config.toml
n_layer = 15
d_model = 128
n_head = 4
n_kv_head = 1
head_dim = 32
d_mlp = 384
vocab_size = 512
activation = "gelu"
norm = "rmsnorm"
norm_place = "pre"
norm_eps = 1e-07
positions = "rope"
rope_base = 1020.0
rope_fraction = 0.5
qk_norm = true
attn_scale = 0.22
bias = "none"
tie_embeddings = "early"
parallel_block = false
extras = ["local attention windows", "gated attention", "exclusive self-attention", "value embeddings", "hashed n-gram embeddings", "an embedding shortcut", "learned residual scales", "capped logits"]
init = "normal"
init_std_qkv = 0.0603
init_std_o = 0.0
init_std_up = 0.0603
init_std_down = 0.0
optimizer = "adam_atan2"
lr = 0.00227
lr_mult_o = 1.31
beta1 = 0.95
beta2 = 0.98
lr_head = 0.00865
warmup_steps = 400
schedule = "wsd"
decay_fraction = 0.573
decay_shape = "linear"
final_lr_fraction = 0.0
batch_tokens = [8192, 16384, 24576]
seq_len = 512
doc_mask = true
train_tokens = 82430000
steps = 5243
dataset = "wikipedia_en"
Each number is 128 + 32 x the weight over its row's rms, rounded and kept within 0 to 255. Layers, rows and columns count from 0. Numbers have three digits each. The size before them is the row's rms in percent of the matrix's.

# q: layer 10 attention query, 128x128, rms 0.141, rows 0-127, columns 32-63
# k: layer 10 attention key, 32x128, rms 0.136, rows 0-31, columns 32-63
# v: layer 10 attention value, 32x128, rms 0.128, rows 0-31, columns 32-63
# o: layer 10 attention output (transposed), 128x128, rms 0.176, rows 0-127, columns 32-63
# up: layer 10 MLP up, 384x128, rms 0.144, rows 0-19, columns 32-63
# down: layer 10 MLP down (transposed), 384x128, rms 0.142, rows 0-19, columns 32-63
q0 096:131144141109143098179111104172093180077157163101109125142132120169143163161109129125141128186136
q32 146:175115099180127143120088122132167124164108136102085132147136197143134157155126120097144118117125
q64 105:187112092146123121158056173145155104137139136119125095149061190163177147147113119115050133074110
q96 080:120110095122163123164133102117076063115143167101096115136091088130155146101182155155076161067129
k0 109:123152141099175204093133139130077145125128127119087139121136048105113159132157108088118107113094
q1 111:133135139089109116080157148134134126136176132175180158153138096132191137174128196151107139120135
q33 092:093113157143145122189113133143090146183159143145195135131121134221150125093132131162156066120207
q65 113:110130158131153149198092120158082142134095166127118103110076067189101146092099108177107115121182
q97 083:164164137096165152157123151095099098135149122207153076104096095181115153077142120088043147129126
k1 085:122119145089190168106076125184123147216166092067168099124099141101149205186136129103155183120114
q2 089:152139135160090122146120155206107152085159144162170180105124138193171121161107132171152104167170
q34 082:117104132163115138148103129164122111177168141145145135111125142208181092120106131144181080132187
q66 082:119116115161109161189067149157102092134118163126118085073087115166119113110086102158093104126177
q98 087:124180112202141125154116141095081104117143130131117125108106117178169161147147099130094151124141
k2 080:122137124123127097154144139165164075214174125103198111079119143116158117154141152130206119168172
q3 115:086080165101066168112125175104135080184114147160180181099126091104092074109107118159125116117179
q35 143:110120133097088121128162101118106143095149151140162133105119082119155063088084107136129112138136
q67 104:098121139104084125125188154124129138116102134140107158071163085101127070088091153163184112163176
q99 072:189173149168155162171121180129096137184058092141187116145154145127111136093108160088111151139170
k3 119:160093123165087084131161144115155127134127131195120126152169150151141037080110115152104126116168
q4 072:175164140121176070127146098161135184069152104101115113146114164162133172151166137084156083132097
q36 086:131111127127154157128083157125161131161121125099113119167127172109109170156175139090127123151109
q68 065:121159133112167163135078137118118116112142160093110119172096153166107185159190120074079103121117
q100 084:071120097084155115080160144156132125104150113080061173137155115117118147151128186177169097122120
k4 068:109149128094153132162116139132100091130151128066126165046082108144104169178190127142196121164112
q5 129:120130110188072131133120154174106144140143148151167149087114097148138085118084110169138116124182
q37 147:117119138143079115130140117148099127124152158143145125076123086147179062098087130174119139139162
q69 114:100129135141086129182127136154087126124122149167098120072138097151162087078067107150121125136195
q101 095:180183125158125108118102116154068133103140153088163119083084109137194132155096137154083138103151
k5 137:155127127154111082144182125121151109178139156176144092154158150139174050083102155130134122123172
q6 097:110128123166053127183141182170126152111110130169160170069107116165110086139100141183177075140186
q38 115:089098123148076111139175139111106142142164161157127107099108069154161073084094130163113154160162
q70 086:108129102127084133145142145115090113118128166151103119085144089162105098092083093130163138152202
q102 087:118207094153114065068167127171118159133158115120109132107099125154189155182081149162129087104144
k6 092:140120113164107088135171138131157114173158150157154109131176127135150055093107147154154124143164
q7 098:123136120185057116178181163134104122127121184181149143105096123166127086125092102175089143129165
q39 114:132126114138091091137188090138094121122137142157136140084127093153174066088076145175130155133166
q71 084:124127107151111119140140143143123142152140135161140139063138098140158082095055127179141154137175
q103 086:199190128152129107124151094117123150097166144145184145088068137162200120149108116126078127098122
k7 098:131116116162081109118144129129170117161113123179152060155155144124176058094067148144121134123178
q8 098:189150116115089136093144128083123078124111089142162108184096121148145158143121149094166112113104
q40 106:142153148120137144105125064128128135084131116069085095159112186137129179143153109103134159144097
q72 102:162178128133146109096107088105123090081101079124058116153092134159096158131148060104082136109157
q104 094:136109106092126129051198110180153128121137086081101094175151129097134109138119131176156114163095
k8 119:106188150070147174110076124093132104133106131100144139162071133108102196143140118124125127132079
q9 130:142131098124145115095105106185117153127122087086091148170182118130130115149116129121164113143090
q41 109:121107104156145104102123160123138148154066077082099130163165138101090120125154087093142115137064
q73 120:167119153130127101111129149146103130141064086071094112172150171107090133100121133066158122141095
q105 159:169155145096185165118111151136125109129065055066048172175151153135092163137151102110162103177106
k9 092:225130121107097121133117133130086182086090188103155147108159135101113086064129108077114081137066
q10 105:185122099082116139172029106109094135100164193108091113118144104133147121121113118121192175053111
q42 084:140121124153138203110137034146122092110098086115117065159156150143096134146123129094131115119160
q74 103:148149108177155208064181121111149165121112130118084082196156209163107114108099138102129082110164
q106 096:194184137118112111127066115043128106110131151171121148126177155133188124171095154153177100037140
k10 100:131152099078179172091101119110126155143122091132124123179120150113135125086089187148133054132154
q11 112:154068174132090103141113139128177089098178100161118083123192132152112150143104137116127209127157
q43 082:128132106122118179101123151126125135148032145141139145150142152152121121160107192126169053094149
q75 107:097126085105139156102179149135132137180090182156133086136149125166116118172097160132141101120150
q107 088:081168170083087120135127190068092101118149135183118121124129147178140117130154149121148143043119
k11 097:066085136116145093121109161163125099177103083175178158141121111120107134137131063133112091143154
q12 108:155133095112071203110135064175126056094145104128119114177147102126198112127044144121091122155089
q44 091:102161128154144160082171115161103108103100096149082152111139136115059105146088166124153133085142
q76 091:117141125166126119093131082080107070092057065115103123119150138098089126100115150113152132114184
q108 105:156159139127144129131166000204150092126162078105107053143127157081123121114102102158135163159096
k12 101:076088134052090189132089116116142135167136135071208114142160146098119104080094166104075094135114
q13 110:106131075126180087080053150161163122118134134083078121111069103073110103125140136078114110100139
q45 081:160148152166041124138148184097117179110100153143124103120117145132133122141140051157111133134087
q77 104:125144133141087135137149110095096113147107145176171051170154173149121147167144080114103113173058
q109 092:120124122089190076091062115107118127120178157118126100123107125086057165130180103106122181106129
k13 104:148148123159202099139159066092139125165123166146114092119102098135102103148191193072140113127116
q14 094:106097111138106056182143119132120150132113148113078159109046131099009099155144105141125051129153
q46 076:141135052112105101159096180105153172158103160138076100129189095133170090087135152108141036158087
q78 096:180169144075110110157084165099146133138087180148096179141158093161176114123142163110165118148096
q110 115:163169128148160123138072171099151080093137123080133155088126092103112186124109173092103136124165
k14 096:204136175185157091122130095156078109084114151124080128129121092191091137155150098101127119139146
q15 084:163108056109145106167110189133136185132122164125198139123131151137148103166176135121156091092160
q47 081:164194089134106073126118038177083169093186116123115123159190126188167139122136058110119079155054
q79 104:150216122146118093133143119127102145085133103127070120157127126164111126111072083133110056173096
q111 098:127125121131161104065187127139106164126114125096101069153089149107154106119102150142118100133105
k15 096:178235148179160097138145186119137091141160147117103116167069150115128137105190104129113133164104
q16 084:150071055154156106153128177126127146124092110181176130091173138170083103156156096210201117137173
q48 075:188121075093130115158112132196149124087121108090091119115172122107156113095093168064172134132140
q80 080:162132103133142103129102206177201114105153157163050134110113104186150107106100200102098137122152
q112 112:115099093116137099108149167086107121107090148168094176112115126151142139137164183188156144121196
k16 100:173141126169207119084139135104128072108121122220094124157107122132114129114145143142131133120134
q17 094:145125157086175090114138211130178111108180155122138132109127147112120118105143208093071097152159
q49 082:213122128158137154218125119092104121130112144128145118149127125161107111134072063079125155203142
q81 110:146070079141131147110137136128133109162125162086152128135155144185122142212086117102127188182135
q113 130:111146110152073100155124057119193101178159154124085138072130162118192102165123150146164138146099
k17 103:117129121074146121104115127160139088088132141049139165122114146146100134213117164197179131165124
q18 101:102154133121149048095119102082200096142160103102139137140155070113137152141124215097131106169110
q50 087:085155154178063192120139177109144113114148173147124087144099166109100137148144202144170176201168
q82 101:111152082155093185106119160113146070091152170152117100122056106114072129182152163087150181171152
q114 105:091089136143100122142141133123160103200148152156141098135127129160115119100174138126178176146132
k18 102:115111123113120146083126099130145112138123055142159101101081087122087108143141114151088176129106
q19 098:135154116167118132119153127169093080101111074134104143162045159139173149101116102074130152146101
q51 083:146107111192124089176153116136157131098137182084120179119077177102127130206100089114126131162121
q83 105:074067059116135094125093118135151107117139151098170149108102133082123138179088071134129138122102
q115 102:158156142154144100056167139196107158152108147088170086148101099125122068111114159132142124143129
k19 098:088092045081138108096090146120119141155190154105111152125121116145149137189116113158139161113168
q20 097:072139157120124122078094159123091082134109128111147186085107149087102117141164063091136107110132
q52 092:121141153169105124149101116133083152125120086164145152135101103105164110178128046101099067097082
q84 108:118113165166119150158149133126094201129154063134155156172145116088165125128129056124124036121079
q116 121:161175062160117130144068048088106141104122092143134112100143140050110103181093106115101104139101
k20 105:143196158101182148161176179147096198096128131130110140113136199164080093139141128155103065135121
q21 100:120119109065127139114061151164175103147173129106134115147122096121130115149161131055102117153107
q53 080:186155125158141139058108077118155108028095140106092111169052098149105120144144093083083087101103
q85 099:131158096125153124079099119100129115074136133141130108161099170097129115168150063115114092140122
q117 133:138137131146107061105126176147125159128118138159153104181123155109109086128119135123123094102126
k21 096:098113105142182123117100180144150117142145125175078189141084148152160090142165091176154099170095
q22 104:162098149146128154079114132132096138124094147132077072126107133057126099108100084102141180085126
q54 090:079113126139128115121129111108121160137069118154097183091078096121136060138079117173129074154137
q86 093:061135173117151155158126108094070161172093083145125136099098102112173135101080106187145110157152
q118 106:129152153104145172108072046105064120051127121121149095125157138065116145139117097091103084122132
k22 093:140147130118175129115098109160043139118091145139117164108109098124153099133103116135142112164120
q23 096:133102066211125092058151097149123117127166146145178118086225187172144123120136150155134174105147
q55 075:166167135143141183169092111183062084067146158178105233118108161091119098131076194162202177125171
q87 091:112136102182157134162122157148155142103156118188120179115106060159100113151067177144197174127162
q119 104:140145102147142147124135117138118135154137148176160118085126137146137178115137120172137116155147
k23 097:130151116167115131070171123075123103145102071128178064130101126135142145147121129086127141164127
q24 110:108148198125168171081126114081076103137109130154147102115141171154133140106136097146107129149116
q56 083:155190154092165129171104134135111125101131134146155183081108088105126119165124126205099118042131
q88 107:121157162122152093186134069145114138144189097165149188088145068121158118143135098171095149044153
q120 117:102167165166135158136110057070063183080135158147152115129139161091085123138159123144051101132107
k24 108:078144147123116158102163097118127120141123106148112120158164200146132130156128139099131128156132
q25 105:068185081151197188161108124139131082110106103087165128129143136149115126058168095105114067165139
q57 086:234103158107155082108123169105149160136099159083149143114093155076154158147109124115116163108141
q89 104:151062139082153058152115136174140140150117163107131129113122119135181140197146100088075180057101
q121 097:101095105099172113109155227139140153123119158140174152107090097125074108148142133137136096140159
k25 093:131137111135162119183117100146170090144137171093120101135179104133171121170144113170151161094132
q26 103:122130056131124174193159137175084128109122149186086134132092135173181110125140134167103142151156
q58 092:209114076157173066136122079162151102103112105137126135074186161147137158125093091119093119081108
q90 107:174078163147185048134094104144163134163107151118124140097141148138151138110092058152100125086065
q122 114:100074161087129131118195147116159105102082182159151124124129133107172092116099155156121140177191
k26 114:135092135153200138114060105097151170090169146110086161169101075109110147162108108147126105072135
q27 091:131115103046133108160139158131122183139116131153104154122080115133109098124160112156087111170169
q59 070:138141182150175105177087162031151098141084129101117102133113109145112144134164110155069114127121
q91 087:161114151173134091129063136092163106133066164117153127086145191109119143176186123131067204114111
q123 108:087164164161099159159112010111130155079153152111117170110140121057156069134122091141063146143104
k27 088:123102160113149140145174080116184115115141160123126119019116153107093117168092117145130137142096
q28 108:145150105108139125146092137106137145119170144067122105111074139153172139066128159109133088122075
q60 087:161177082139092073096117083116160084124164172095106168146154142193182111101125073158117117096083
q92 109:158167109106124092099130053098147091094176114082162121159135181131113111112143062083095125079099
q124 116:151099190158074101139103146122191139144170156166136136172115173110082115147148111109155099114081
k28 108:095120102177118145096113059140132138158160145054108119155126100158193110112179112107156123160159
q29 099:146123195103103129127157153111119148092147177186164148085134160130099155132116095079137186128136
q61 082:160037161051162147147105128147136089195126106138164144163155127160129141108195170137115093091140
q93 110:168067133094160144130173075188157117172145155150174136161145124181099129144183175148159121085126
q125 094:110146125141128172093092162119215120183138168127115196132170149166117155164138127123116128075107
k29 098:104074112141103150131181148137128133136122199119133129122184176081110154129124110108169137105109
q30 103:174100008121123188121113140212117172068086207105125120126168143151136076122136107159158112113113
q62 075:127170098142119193123114130155106149100139130161113153139116119139086069111099099132173094203129
q94 091:173212124157115150126117185135109166104084108103077116107099186116111113160092196118192137165154
q126 099:159206118158164132143107075116076159092105080108087188144150143083173117134094106113125111121137
k30 094:170128144133151157171163152178058135087101143156163125112087135110147092120089140155095144176054
q31 082:071138085138117093062128153144095139132117172146153168072139181102080116147174115103164095109131
q63 075:149104170131107059153125151080105148164137142172149140115141127104154124080159118168077170105116
q95 092:177138166125112111177162100165115134130128129177142150154156116143110139145164077132139080121081
q127 112:096140062116178142105102194157101155127104091069086172147118140121080175096127111139113115113123
k31 089:154180127171090099152197109098110119084112192158178114075137113118105124130145135051147100139115
v0 100:110074116181136104166106143173159115103083120142155120110198118121047119104120107144142184094111
o0 097:136150165136149212161078122095094147096131077163106104109072146097136080145131139062130138151153
o32 098:162155122076129173129139164121171165061132088105138109143083135094083071120097083131139086129119
o64 095:128135113146130162133112185062145145155180219095085096112108116108151096081126052113151112136144
o96 113:125110110134171180144165113115121078157163180144101100063074121100178111111121150102139116106138
v1 095:138160243149146127098132134099119075150181102118130103172099120169122159143125116094118061138156
o1 094:133153131077121153137196119175110113123120178210127162168091130122119255134133083162067126111143
o33 084:138134134104153163112134116150142128089130164128122129169145103165152255136147149124133131148124
o65 109:159164108117135110149105074177124106115126145092109166107120152150156092150151191114101110075108
o97 087:124181078121145159163143109154123112160146075137135151110101129144135034179124165116152138128100
v2 089:090155149121143107127128118128129082120161110139122120163153108183138131146156166136146139045099
o2 102:172126152130102165159160142119116163193097073122161118086058179116073175186164096142127130120094
o34 075:169126091128120115138182142177122095073134118137113171072027137099116161131147144154128155136114
o66 086:129122137131145124133108161129206085106110130136165114095117086093096159109155153144106161141128
o98 112:142103128104146164137185126091079143162097166166102136134111174120118128091060149149165197137165
v3 089:149161051122101099110158075075188177106108111145129149125055139109152125156138156130129150067120
o3 096:139078144118079156104113176089101105156114146103157093096128086090101063117117132074142150098132
o35 100:122110094144116145087183132111111056199106079137118113119099102106148136106147136156156138109137
o67 107:117129149150130152091162130073099070081112122152140131179117122131135187105089123113138076175150
o99 113:074089145096132128196079113107132201100088132126200162133149164158144186095090145091142148125091
v4 102:123114107112109147170080147117092054194134143154121172140094126115104113128123174188121082111149
o4 087:122128090114149063086137067166129123134212183162127091127168132076120108104163125075121188157117
o36 094:175095088166082097090148126161138106163211146135111168160170147111111114164106139155157074153123
o68 091:127154119169145157128151109169107089097101137106120157107163168099115089096121103139110096170154
o100 126:089165159155154124129084127145138152166154132093089073115161139167142157168131152103124140076127
v5 085:138130097127114130133099130148182111099031121115088191163118123187098113129099185142123110098133
o5 091:123128135129191119099105145126103157166148113071149098119145107093132099138092159137161145114119
o37 082:122146162193111100173119153111121112150098151113123140131101102069102072110070138130087110112106
o69 093:128155127163127109114135171121105117092127142124092176165100107114120174078136092098144139149194
o101 107:158098128079119161073097067108124139101131128052138161129139140126166187126133139143156143138089
v6 096:103123176109139108155135162071077131161166193172224133132153120122099140060128092170107087147106
o6 114:105118135134125150137161124095148159139110124170125144133067188161155182157156055135097136106073
o38 092:126071149128118112117114089134145128101149150127083089180136074116095209072170097186134116130099
o70 095:119075113142171137137106148069128051136140185158101121110144079104142213066079157141120096157129
o102 112:121081111114148114135163182144129062112160061146140133205111171166154070151072084045087167170138
v7 110:190132073120124122149164086043114091112099143095159139089097144220074118099137176141153162151138
o7 094:118133094129119111155111157136160101184130150144113116095117058084192150146154138118156112131136
o39 093:058123092101111096165173147139142088199142135118138110119128081086188120127139157138124106118085
o71 090:060097062142138108124139090094145088128162174127114081176112124093157117043164136160149047096115
o103 094:127064154108109143107136135105156112126095128142158087148129167152116126111098113109107208130194
v8 095:189098162198118125098123086103108187162065118103061084134163129141181114109147105048136151119124
o8 094:104149081124167161151183162104108110158156101127204098123129180103129207157151107150153121106173
o40 086:083132133137086089081162189166124100183126169096130123131092122147133173123168120113125104108109
o72 099:117157102105142121072149113156155187158151147083135131135138173108149155178156147156147120052134
o104 101:176086139076146136141173088108099090126135128214119173175146146096084146147087130128105155115077
v9 113:054140116109126160175096129139113100126176119151114209122116123104091134127154110163154089075147
o9 095:115115148181153108061138117121134087113103122128186096140107086143128132147130159160132091120078
o41 093:228138067191174064134095129144107176097156178137143100070095150120068199126125120164139149141102
o73 108:192118105153074146109101092132098102152099127134107070121124171123084190116126099143187083091188
o105 101:097097126124147164141091127104151109119072149114114133154104103117207250140126144098156096118096
v10 091:090122172116149176150121080141115118106115120124169112139079109175152131101086180112158148147107
o10 109:136141164135181180148170133130115134136064079153151115159112132110121214158123115133103121095073
o42 093:090112120160143127121114193119117201103137142103123121155100115103122203096124147089126143115093
o74 103:131113140141160129141101185140128134133130120100142122048115153106150076151120223095161165098115
o106 087:103202138126104119186115102127129080090074133173055201075082132096145085197088154146165075088111
v11 099:093140155186114120077174117128069118180100097103120082131095143117108109124145123144157171119153
o11 108:081120123065136120097080137141126139119169176111118069126177104152137058111084157133088109084110
o43 096:162125136111090162079110100087109061121109154103115120158201117143120036139144128089141147162161
o75 097:096138122141101110104116148134109048149113135201170158119101132085076115130102080083131070144166
o107 104:153085149178144101108100131146155150162115114120140120162145121086126167134155090187081106159104
v12 113:165108098122154136124137192154097021121116174096138150101136133152141136097092094128079130138092
o12 096:146100129179101124116120163067135156132149111151097142114126091091098113079139138169103106108174
o44 091:163105104136126130126150129140110158156110087116134112138011115104118100122144148132083084085099
o76 109:126175146139199156118066134125098151131107108106125174210069071158165067100105143153079123163166
o108 104:127087134102108124105159100107083107124112143134163168167188131098145050114150107188150146173158
v13 102:131131148103158132077121104113103169104174143134145094146144091158074133063104125082135153109142
o13 107:138107115097187130125144139103113141138140109150100176164128161144132200152127085191110153170142
o45 093:153115148098149105127167158147096123075108173143100107158140112173146233188136079142134120080175
o77 092:194113143139141088137148097131150163111093136130148173157111126133161121131150093149099159109131
o109 097:147128187147122104084131108121125099165117106164125142092192127105143135093092109171152156141130
v14 107:110111165127143103140141057133137134105180071132101145149140123134140141184135206094143130063091
o14 098:067117158127143117126175151156067171184163144097165156166076141113139094126106090101132156138086
o46 085:113110159133123127151225173110130060159082088151131120119068124150150141172124120156104099096072
o78 113:174113221142093095146182146164110085142124079151121142142120136148105199119130091112092118117077
o110 110:145188138197114106114049116132106106123142153090125097097151093101185108100149107106107054116152
v15 105:162144121092119114128128188151169200167154130143094094130114129116138136184106040117131121174088
o15 109:160118121150098155102183178112153145172097134135142116167103125168131168169178051149140080114108
o47 104:032105132160139154116124169093094117160109174167147099154123131155186088118144095125124118093134
o79 116:122102139147147143161118137174192103102131118122138134079140105116145035104146175106142149142133
o111 088:172127110097156128169077134132188112145130070118128111139116109144102014170149127119065168143066
v16 094:105102120146074140101095150084059122167094129109139096138135106114136104153141212141151098019123
o16 089:144158173119200124142153091152143087114152144139191091122130122122120083122162109170096180105125
o48 109:169142178138109067107145132154112168114115186163160088139098100141097101147114117166153130128120
o80 105:178139150099126120065159106178110114117109106147124134167083136140075152094087070196094090128142
o112 106:116084129076127177124113105146194142098094127165135171117108201117138232070096116099176155131109
v17 086:089086165099141155174113080107092155139177151126143147119133123144123124102130150136137088049095
o17 093:140124152171138140093114137132089072144095135209131152188108175122126202128127088111097096140144
o49 094:138084119181149157085088138140175083182146100104115157088124142191186239122100145095133188133180
o81 085:129126154187145133125113175134099081085147136118099147092117120111134158182145173191079206136140
o113 100:120201169087160075136123136143091149158146147168152161126156096127098137130103170082120060106143
v18 098:138140171117099209115119130201111129104124126144113138149085137111118125156115104109107129093142
o18 090:153116115125097146115122118133085128084159118154115117115113067074106072111082164100127137114100
o50 088:138139120093077191135168177142105090130144149110135179078149164114118094185069115105145144157103
o82 091:138153139146087101166164162210063075132109111148140157081139136116108070170061081115101154114137
o114 092:101118108152180125104081122119099136110173170137093083139132157127129234135142147156093091084111
v19 110:091198198131119161142114113161192065174108059128154105162144118107137121138142164119153092062146
o19 091:149054136094177097131116162123138139071143177136172102100109151176130027150155093111100206120105
o51 093:136089137080151108130117106108125107114131106187130087145142139141088011132178155139099128098083
o83 101:195105151100122156126144107098132088113170152136133119095101117104102054175162168108110189104070
o115 108:144107079153148178126089117134132116146186115124132168130111074128139092159130123169117176103135
v20 103:118152100121092118137083140090129179097111083134176072134112168064135113098094113111144160093087
o20 085:139119112140177114094100131091100113105189157139114121162121096128182095148090160171145111119157
o52 101:178143148119153119123107150099090127039099157157123136122114089134087064138113088155125139122186
o84 097:118097145166156122087189177101108092148170127208118142123104126138124128131129130174145121163183
o116 105:077129110135161137109143103130123113167180011084132112085181129180155204173135114079141124145120
v21 109:119120179136117102143132142115119083117161119098065082112166125195143124078141124159121101109135
o21 115:133109178135146141127116151148152123146138076135202118116088196114158069190136141044149154109104
o53 103:131074161166101132153088129129165102176117118122146168099102173111137117126152122134143084120108
o85 107:111084139130108129116112137127111089159142102153170163157140132119129206149114111121094083121104
o117 107:116098184145116198114169087144117123088171109086151136165160078156132112144136103105137155134110
v22 108:093134114164168131159107106157118074130121095097132106163188145154136119134166136108129129171142
o22 105:108128108113129145184150105188104141134115087105107137083124171152117058112091129058105169118105
o54 104:055111130067109106117141126130162144107132091172141165101166126193085074181196143105124121127133
o86 109:079129121086112127152099145169195143202186124123102145136118119117094168128079110146115091144118
o118 083:149116042106168156106140096187105128118119117145109094200086080092140122121141093121137132132110
v23 099:084197103139137194164089115141085139141123074170150072116114057116098147173107114049109097081136
o23 089:155086119153168103088164086125093119142139161119105133150128120119121230105141066201127140141128
o55 080:153061109123180144135121133123104132116089132116084114165124152168148255157140127107105150096133
o87 122:176084117149147170176093101140099120130106173085120141126128170131183085161138173111126180101129
o119 129:137159149084113104104107145123147099148154115109093139128119174102107103126115130101136101136184
v24 098:149127161155132060177151137141171095110112058127117100126171137140176123160120090109042165162130
o24 112:132113127118160125182123085151124152132124101098166157082110170119119056122172113057107139155094
o56 097:091128093106117051149166127065118162152113079134148089146086167113129027135201069122082107104063
o88 091:068157117102140140160108105095148185131175103051185126139119141149097111147112099115127091157060
o120 122:155117118128143171117161078151132143143089123151128163139138134109163077121151141162115178153110
v25 085:111167091080126151178102136175164136103129143112098109103077108143131127163152176139123137105103
o25 087:112151158180110087056107117133136072147178082097121089151153077079162049132125166168214142108124
o57 091:123105117171100099147096131169097151138120121123165117083088145097116041128087123090113134107162
o89 095:147156187127070173102197113075133128117080068158146146122105158124152135117126061114183127122158
o121 107:127236159085135112102101167102159135062116152100110103111087131105145175148163142095141121120126
v26 090:144126078098107078190103138117110076130222070135127114105130177099121150116087128102083090099129
o26 091:150120160118119126123132151071158145192099148150112131140088104125102201146180124151170132193141
o58 083:108129158120130087155122147128146141138143147151099139076081137134159243144147120114091177151117
o90 082:181119152148123127126094135137121121026110181102109135165111122139133133158102098133118190116182
o122 122:136146154162143085091166117168108095126131086123147124135142122101145046133121174119151091163170
v27 099:114158118109140168141068110173169098132174165131144161142110161132141135092134131139154092140139
o27 094:131170123164124101089135107170073142081087123107064116196110097144156143115143049184099183098150
o59 100:186121111129093122111119100177117182044134136139103155200177125113130178107159143130164148112139
o91 096:132141084109154092094126146133087170129122113137105165147133077099182179120122122118155144138162
o123 111:056149103144146140111150126179144138123122147131116158093124147170125138159147184147154174132084
v28 114:087161152083130180119083179172090108144161108116136165097100080097130149110129127120142132087165
o28 107:158089139172130139104157147092129145152109147147185129124091142119144233137150085157128107116084
o60 089:162079123164145101094058115123122159168139117133127140148133171154127173140143128154167134137151
o92 110:136103098138159094203135110184101134131127118151162148115151142101163082179155182154080208113155
o124 104:069142116129139142119132047113127147126122105129150160108154057108163131104157096141115111093118
v29 089:129104135140163108113156077121127161119128118103111146097098088141112124156173133080097101123086
o29 095:101048136168082147128123148169092152086117143142130128110125189145082092099195114061120203156096
o61 098:131116116113107174111180166156128106078131082105121143097142138130115101150164063112103158146114
o93 094:143114166130141115192153196204175147142157159121165107148135141125105068124110152148079141157075
o125 121:103124067117109161194170099111137149136113167163113116146095122182126102155098136090145165118104
v30 108:152151159173113163126159050168157129161080047168141104184144154079124107162098106128132150117155
o30 096:115142121045192141133136051142112130113122142125085131098168132144161073114162080151163170098083
o62 083:110135112054137116166144080101111144072133092144127109117194138126119000146132112129154146143103
o94 093:071161121058102112135146124140133126157094125105110098082135159105156026213152149113117178112106
o126 122:129191125180137105115118191133100118184124168134127137066107050126164189145206138150077129052112
v31 107:132155104139136177119118127182165160174091118102146124071157118149098128160148113115168075157168
o31 116:089093072147149091121119112128096125112132156111130117104160103079175154092127087134121175131077
o63 094:162110122107089140127108134130115152113124108092140051206145178107156139146179147088165081127088
o95 109:108128137125094116155083108132172135160074136029154083126143123094165089165162136134182179110096
o127 128:114099123142213118133080203106122095157166191118074090144110196133110163114104150098094124122157
up0 107:132109112081149190118073163100163120072128151116106120145115170133077165091104088070155159099132
down0 117:165120115153162104188101162156126157156093112106122111073154181152144188179113165127120114111150
up1 095:123182097118183116154140150134148109097147174105134179122131174166169176150140172111132155108159
down1 094:155126165084127107070150136128121133116158141127087060158148113112098108130115095146102117139084
up2 095:138171113118163122061102102165074130110126151137135081093105112123132125107138158123099111072078
down2 086:149097148189133173157159100141100093133144126113149143141168226155148081157102125143118161143139
up3 104:192200177120098108188143115094129087126115109133148141112089144138138150159158088120153152123131
down3 104:170076168035074073137160130094134154153162184158091079104075147149129169089134094131141101103132
up4 112:144123113168123110118134119197130173172141086150128099140108116080112146077148123137097084155131
down4 124:156110134086115131131151101239164067134085182129080133140192124191110118086147102186103089055095
up5 105:134090100144158184116161186131118138094166145123149108155085124144153191154186112154086158101119
down5 114:118069113209135141145116144089185145178162140087119109043164139097119042122160135099124080190142
up6 098:168066075131149109074105138066103105133145140086192115168102129079065155129093104088112186088125
down6 091:158150142141100092091143163144066087119038097183079115124142108160111144141103152128158078144146
up7 094:150108154163099158119087100088164139112088106130122128141177244129120126136138083165076171130071
down7 083:091167129183162155122098094159089115129134103107119113190113077099116133099165174146072143123106
up8 102:126152098053122119102124133116075167138095160107103156087127154143066183105095136129110112098119
down8 111:139165120121106171122109158173090165134099170115106135106106198199135209134128088138094188088133
up9 103:161154156101088139151112119093154137113103159109148140142109176118152125209111147050131124146121
down9 102:126096128112048107108107107176176115088192092161162146162111085111135163195182213095118136136110
up10 099:139148092105190146142132094104151113053127101066148082113145154077091186090112105063116103086099
down10 103:102123114167082159112065107074139224128155146099173166154162144117231153123158141128171135162167
up11 108:196174078092103087102120142158117142135116132126164177154120128178144133157153126170096102157074
down11 113:156083107103099159149129176155148108149088164132173134109143100125123097184145108194109106132163
up12 110:113102127152125149170083087173127138089102126115102158117136114138121121102166075167137164133138
down12 119:195147143158104120050096119126130106072161152163124074131093140090100061096158105078192127155122
up13 110:134071111084111172148113143112154134096103079106135134122166112107075155137114119083143114163071
down13 121:114146162170127142135146124151164100105114104212148092133114064169093192139086123089194133124071
up14 104:100105142047146135144127047137138098173138051094137160134088128106120144106158137025122107142111
down14 105:151160103142135126111123184158148100123118141163179102077138105152197181154134090145106139096136
up15 103:139164148124109111113148128120132146149063118178073189093109116156073143105187053157120122144143
down15 113:109108216166137143105052116132066096128098116115167193172166096107131207142105168136145156104134
up16 103:106135147123187124141103121060125146034121141172149093137138140184096151153162113165108115059122
down16 107:085134155155175168147076126135048165144105067105128136089148125118151119134151113152132157126234
up17 097:140086128117101113085127154065122156086126144156121099184125157097096117132158147083046125142113
down17 087:051204091165124134174105105144149148128099127152110129145125128132140055201144140181177150176165
up18 102:070137109106114146149103157122124090148121154143164145155118181150143144143128176103107125102089
down18 113:135119152147117164135160182161138127168154116077116129190144120137134144172133055124118140104081
up19 092:120163118148123096135140080110107171161122153115075144226144076115133148154090151150128123156128
down19 089:091147200126133131169081129127102129054145130106142092069087115111123150186104122127128121137116